Part of a small language model's weights.
Training: a variant of SOAP for these matrices, 134M tokens, 4078 steps.
Each number is 200 + 40 x the weight over its row's rms, rounded and kept within 0 to 999. Layers, rows and columns count from 0. The size before them is the row's rms in percent of the matrix's.

# layer 6 MLP up, 512x128, rms 0.227, rows 109-134, columns 0-127
108,170,238,166,160,144,152,217,293,193,238,157,152,218,218,122,218,207,247,207,197,124,168,181,224,202,153,212,202,238,205,95,156,193,157,158,210,184,261,227,231,174,208,283,155,191,165,238,194,164,204,195,149,241,192,193,195,238,203,242,155,202,181,178,209,170,92,174,185,235,151,233,220,183,244,242,162,164,179,202,196,292,227,204,259,270,164,114,127,234,115,228,202,231,179,215,221,132,256,192,227,222,212,144,222,186,142,211,249,228,239,256,218,210,259,248,141,216,193,174,222,159,214,227,196,222,149,244,205
108,257,174,265,211,229,226,214,266,229,206,147,183,189,231,157,174,202,208,221,279,159,233,213,187,273,106,196,287,216,148,203,240,261,187,168,258,224,265,258,201,173,265,263,170,135,148,188,239,145,192,220,130,209,186,217,176,230,143,144,238,228,206,173,152,160,188,216,218,252,175,214,251,231,217,240,153,140,217,200,269,209,245,217,164,218,167,214,240,128,200,165,188,196,260,143,189,218,146,279,209,276,158,171,227,192,263,170,175,202,202,222,169,213,280,114,211,179,209,180,229,207,226,209,209,255,161,184,211
105,245,190,162,166,169,173,218,200,212,309,117,201,176,178,157,204,213,181,257,241,88,211,201,183,185,200,196,185,260,197,225,167,227,208,203,218,235,227,204,179,224,178,192,246,160,152,177,241,181,245,173,173,171,152,108,141,236,178,265,129,191,126,272,169,282,249,185,175,245,236,125,187,224,156,266,187,242,124,256,184,188,156,240,211,211,118,202,191,187,142,182,165,185,218,236,225,209,226,192,146,163,243,182,237,230,237,168,223,166,164,228,248,167,222,244,199,248,169,285,161,170,226,243,257,183,207,156,215
119,258,170,121,163,148,219,228,204,136,216,150,158,161,292,195,168,269,131,199,242,205,240,182,230,118,232,188,161,230,175,167,173,196,209,256,116,179,226,241,217,209,110,158,221,212,239,133,223,239,214,231,226,290,152,213,240,170,181,203,179,184,142,201,228,164,132,177,217,236,205,204,215,202,174,180,179,154,184,234,175,217,242,161,195,194,196,231,161,191,164,174,139,236,270,204,214,253,173,216,281,207,197,181,176,181,266,179,206,195,263,144,282,194,208,206,261,167,227,154,174,205,156,236,274,168,104,201,222
108,204,130,243,186,222,145,135,198,231,135,187,285,222,213,232,264,196,163,155,247,191,325,169,171,120,236,166,234,172,188,235,134,184,171,167,188,164,225,205,186,203,217,231,142,238,154,185,107,215,235,134,220,199,218,188,230,205,214,202,138,181,224,97,205,259,213,280,240,220,246,235,204,209,197,235,220,227,187,157,205,222,274,217,207,253,271,233,180,206,213,232,192,205,197,202,203,211,206,273,238,252,211,249,188,210,172,192,232,179,180,231,232,248,243,255,160,262,158,142,183,259,107,203,175,192,188,152,213
090,156,240,224,216,144,229,252,234,264,239,283,239,304,236,149,179,191,161,270,187,241,224,210,211,234,167,258,159,140,163,185,194,157,219,190,306,220,236,129,248,181,221,176,216,208,150,155,224,201,164,201,251,183,159,253,156,151,192,213,231,169,174,178,138,105,200,179,179,130,202,208,234,252,212,233,276,125,237,156,209,211,216,258,257,221,200,165,256,260,229,230,254,166,195,245,176,223,229,167,207,227,219,237,143,217,214,174,192,164,159,123,165,232,205,176,137,143,238,185,169,204,181,205,233,181,183,217,218
079,118,283,206,161,258,139,197,138,248,237,251,167,220,214,157,140,199,184,234,308,153,217,223,210,205,184,255,238,199,202,182,176,181,211,249,240,238,253,215,192,137,234,236,218,221,161,183,233,233,201,86,242,191,211,215,231,185,241,241,258,216,98,214,201,187,229,202,148,256,153,223,133,124,238,229,237,186,201,126,220,152,208,258,230,222,189,138,200,196,126,228,200,183,241,201,258,238,206,201,223,192,261,196,189,260,167,162,219,189,196,219,242,260,197,209,206,181,193,192,169,116,131,167,252,206,177,171,209
110,243,213,229,211,124,172,203,121,145,219,134,217,214,265,217,210,207,167,165,209,179,221,146,227,184,205,203,157,213,178,197,159,269,228,249,144,192,234,184,174,177,122,233,173,281,246,202,198,223,166,275,185,209,175,142,169,131,163,144,223,227,244,185,195,171,178,224,203,139,232,184,159,202,227,220,304,213,269,254,199,202,239,128,223,212,276,258,167,253,147,154,180,211,219,205,186,147,191,118,205,310,184,230,219,262,169,154,195,211,233,139,232,152,182,258,201,198,193,236,175,114,213,194,200,197,218,192,250
104,190,285,271,198,201,179,204,180,214,196,122,231,222,214,156,160,259,228,164,283,204,209,190,177,245,215,237,173,225,224,222,178,158,198,190,200,175,219,163,250,212,228,147,232,216,151,204,163,196,131,159,243,136,227,199,191,192,178,189,232,210,196,150,148,200,114,110,203,175,232,201,165,125,192,115,245,140,214,162,175,258,239,254,189,225,214,217,208,219,190,214,221,290,223,163,241,208,118,260,169,163,148,198,258,177,213,196,248,292,162,261,203,228,124,184,187,174,271,176,234,177,120,140,158,223,187,210,229
097,205,197,167,234,269,225,143,202,155,186,186,106,175,179,206,195,173,141,209,219,262,274,172,165,211,211,195,226,218,154,147,247,278,253,187,225,255,251,244,313,160,203,134,153,179,220,159,141,199,213,215,147,252,203,169,154,158,197,236,159,219,223,159,172,209,170,189,237,212,225,222,198,183,152,255,176,261,186,243,180,221,279,272,196,278,142,161,216,184,201,223,246,227,188,203,145,207,187,207,252,156,193,215,272,181,228,165,228,138,161,188,261,207,148,147,149,167,209,289,167,138,201,199,197,142,233,183,218
110,223,233,232,259,193,171,191,179,242,209,228,210,229,165,187,183,212,41,215,195,209,149,178,281,164,149,206,183,234,163,265,187,136,130,220,264,145,230,279,139,122,167,212,125,200,250,144,224,199,207,210,210,272,158,143,217,195,240,195,237,265,165,216,198,193,173,251,185,199,307,155,215,193,185,213,144,244,166,249,183,193,210,156,184,151,203,231,181,223,240,219,151,242,237,248,242,151,195,205,232,179,246,149,245,193,197,229,258,228,194,176,196,180,218,166,274,178,264,179,201,238,184,236,171,206,203,185,240
102,259,237,224,214,249,286,208,143,199,159,286,189,221,251,186,221,249,214,246,190,162,212,198,227,154,162,209,174,162,130,158,221,214,246,279,220,172,243,209,237,198,183,203,184,153,152,197,91,175,145,188,142,210,235,197,221,190,195,173,175,263,275,233,201,202,201,174,204,167,194,203,168,230,200,216,253,222,207,150,170,197,197,248,224,252,238,225,142,186,221,237,198,144,184,188,179,157,283,192,259,234,198,164,173,275,146,209,197,169,275,191,145,235,276,196,292,150,94,207,234,182,220,125,178,172,224,235,186
109,181,206,141,179,171,203,236,224,279,195,195,267,198,161,236,164,179,160,170,167,184,124,191,175,183,235,242,212,228,236,176,217,261,248,271,217,204,221,263,227,206,193,167,213,171,142,236,176,251,189,193,152,237,179,188,176,234,155,181,226,166,112,241,225,192,249,173,235,234,344,257,127,159,173,222,187,158,199,136,198,210,248,207,195,291,157,211,230,181,223,234,287,219,189,222,191,306,166,182,139,170,143,182,196,216,173,185,209,142,206,233,192,198,186,167,145,213,208,208,163,275,142,231,200,252,217,140,239
101,228,200,276,193,166,239,219,215,151,220,177,234,214,242,191,157,230,164,160,205,201,237,179,149,186,247,190,291,237,199,212,165,182,245,150,210,172,165,193,157,211,169,75,230,227,177,159,228,244,183,192,230,118,232,229,179,268,211,199,167,158,202,218,185,136,211,298,236,174,145,271,185,195,206,138,214,259,180,153,177,223,213,211,203,196,225,207,277,200,171,131,118,110,259,214,172,167,175,234,185,172,195,210,142,246,194,221,144,202,126,239,237,183,231,315,209,204,174,213,156,209,227,218,275,203,180,174,209
090,222,218,170,210,229,176,263,210,159,182,183,228,217,193,241,234,221,193,144,269,194,135,262,184,222,207,204,265,227,186,269,195,186,187,144,260,182,177,170,227,176,169,178,170,207,192,246,137,259,237,184,203,157,200,185,133,141,211,207,216,150,188,241,206,208,183,149,233,180,270,168,189,170,230,194,195,212,251,208,175,160,176,218,317,182,264,158,243,192,168,173,191,162,156,214,128,192,170,158,203,198,128,182,244,170,287,211,241,153,245,204,194,247,156,323,268,174,143,144,199,128,252,142,170,162,171,135,204
121,201,118,181,185,170,141,156,233,241,241,196,154,137,188,231,227,180,179,226,180,232,219,204,238,193,195,293,265,208,188,192,144,215,171,206,259,207,206,223,269,241,179,184,102,169,235,246,194,247,242,218,175,184,209,179,227,272,109,116,193,154,177,151,235,202,223,226,228,207,217,231,239,209,193,236,217,210,286,213,241,179,176,224,222,138,242,249,161,237,222,174,136,209,207,182,149,167,227,195,296,153,224,173,253,155,220,108,204,214,178,214,142,230,170,170,221,239,183,198,112,130,201,179,137,255,187,174,148
122,235,220,153,204,174,211,171,185,140,240,196,218,164,254,168,172,276,162,198,214,184,206,201,256,139,220,90,229,228,184,148,175,269,192,209,152,205,186,162,266,163,181,167,165,229,265,154,119,261,175,246,185,173,190,171,222,201,176,236,183,183,190,203,153,204,173,155,198,208,228,231,281,193,244,236,236,195,241,256,229,212,208,216,236,158,231,239,187,200,201,199,234,256,195,213,167,210,172,181,329,148,124,156,172,197,243,167,246,235,202,229,250,135,163,290,223,162,162,199,101,215,187,180,130,197,204,131,239
108,203,174,211,223,276,181,198,269,164,200,230,190,196,219,182,255,216,139,239,254,182,241,154,267,210,148,227,243,247,200,302,184,187,148,219,307,232,215,158,154,206,206,190,288,220,250,202,158,207,211,111,234,247,192,236,223,224,221,186,240,192,214,238,123,84,220,208,185,211,154,252,209,174,175,222,164,221,168,251,208,224,168,223,210,183,180,221,160,227,184,218,166,142,155,186,173,240,199,217,193,254,286,248,196,269,216,168,234,121,171,273,166,192,160,136,189,169,255,212,220,264,178,201,210,186,159,239,164
109,156,162,143,180,245,183,217,251,252,158,181,223,158,146,235,234,205,225,216,167,160,284,157,173,189,213,231,224,224,231,173,176,156,205,229,216,198,184,172,206,159,201,195,257,201,130,221,211,182,221,213,231,188,248,288,181,190,208,198,143,183,167,197,211,124,191,167,216,199,201,298,171,192,255,161,222,241,239,231,156,237,226,206,203,265,201,208,242,207,185,204,223,109,134,146,212,237,237,190,257,222,133,246,239,183,169,157,199,257,184,212,229,299,160,211,216,138,219,158,156,204,131,172,254,318,256,166,110
104,105,252,177,175,217,220,197,232,259,144,180,173,161,194,183,208,143,151,259,163,240,207,215,260,236,210,250,198,228,186,182,247,200,171,228,271,180,205,184,194,156,179,205,204,238,168,215,177,135,212,183,258,190,166,232,231,161,124,194,167,158,284,169,226,230,286,242,172,167,184,167,166,165,236,120,141,193,184,200,234,126,224,258,265,286,229,266,265,211,152,228,198,170,161,240,219,264,112,239,217,185,211,213,193,179,182,262,192,183,240,201,191,176,182,158,257,205,227,216,177,198,270,251,224,112,186,244,241
098,217,177,143,207,172,175,184,133,206,158,215,236,175,199,207,238,200,146,196,127,258,178,170,171,133,201,182,231,204,159,178,177,170,236,270,195,151,143,175,158,108,268,168,131,193,229,242,182,283,246,237,158,175,225,207,168,216,189,241,211,228,259,299,128,188,168,275,221,256,152,210,224,257,216,228,164,207,156,220,212,200,209,157,260,219,173,138,216,174,188,163,243,224,185,159,272,209,192,204,269,154,238,230,179,224,152,207,259,280,168,217,204,227,209,256,190,142,210,188,217,202,177,184,248,305,242,219,242
112,168,163,128,191,255,200,167,194,208,264,149,198,241,146,184,217,210,255,154,164,169,238,178,146,227,193,125,212,224,179,146,181,172,198,248,237,238,173,141,206,288,289,221,282,208,178,164,165,189,226,225,248,66,235,133,190,207,155,250,168,185,184,163,208,212,264,258,215,224,188,214,202,217,162,179,168,232,190,185,225,96,180,120,223,146,264,187,173,139,243,245,197,139,239,146,182,208,232,296,172,234,220,211,176,261,221,217,188,203,182,195,221,205,235,241,165,217,193,223,224,191,185,211,159,197,242,156,190
106,205,174,270,211,214,153,185,233,226,225,216,151,222,186,188,146,208,178,258,195,176,188,245,207,226,131,113,187,211,196,162,231,226,134,240,208,142,162,183,111,205,167,171,171,141,271,222,193,214,254,195,140,181,165,181,212,191,209,205,323,145,230,204,204,218,229,215,226,222,169,148,192,187,130,279,156,247,189,195,195,221,189,103,207,192,209,237,198,236,250,205,232,199,103,240,156,207,187,209,205,152,215,172,178,206,184,173,119,150,226,241,272,197,278,252,260,187,230,179,208,170,229,245,118,264,175,229,251
101,208,261,195,187,184,162,173,251,225,197,244,111,228,170,263,170,154,220,141,240,214,173,236,166,173,266,171,140,180,214,196,107,177,229,196,116,210,207,143,187,210,286,204,156,197,204,253,200,174,202,267,223,230,218,143,254,244,215,195,197,131,228,233,271,233,158,202,153,243,182,217,138,203,140,259,216,242,151,208,136,130,228,206,203,191,214,219,151,183,240,177,188,253,187,194,272,198,215,278,181,185,164,225,227,257,256,193,164,156,245,257,208,216,151,196,160,130,170,213,248,183,136,150,249,199,129,193,211
105,276,223,182,182,216,176,158,254,233,149,147,227,201,220,182,196,221,171,152,189,213,264,195,201,139,123,142,218,215,133,173,199,142,185,159,193,254,174,212,252,287,234,170,174,207,239,132,201,225,192,257,230,185,165,202,144,214,292,226,250,205,218,166,204,229,208,284,215,139,149,204,160,152,227,180,207,197,168,243,249,222,277,203,214,207,230,257,221,215,177,233,173,210,252,178,242,192,215,220,245,156,113,159,264,216,244,137,304,223,199,242,202,191,192,254,182,144,222,262,123,175,143,229,153,167,216,178,182
101,229,152,120,205,244,164,239,135,183,132,244,193,204,277,172,188,146,190,263,280,221,186,244,194,230,261,245,244,244,193,244,153,247,199,233,200,159,205,145,166,227,254,188,193,274,219,225,200,174,197,217,155,219,194,195,181,141,219,192,216,180,186,148,256,239,164,169,221,229,255,117,194,252,245,201,115,174,213,222,112,169,231,149,248,197,225,167,257,205,203,212,211,220,201,235,184,239,278,204,233,193,230,191,218,239,183,127,196,188,248,229,285,90,175,285,180,199,207,179,221,227,229,139,206,214,239,191,244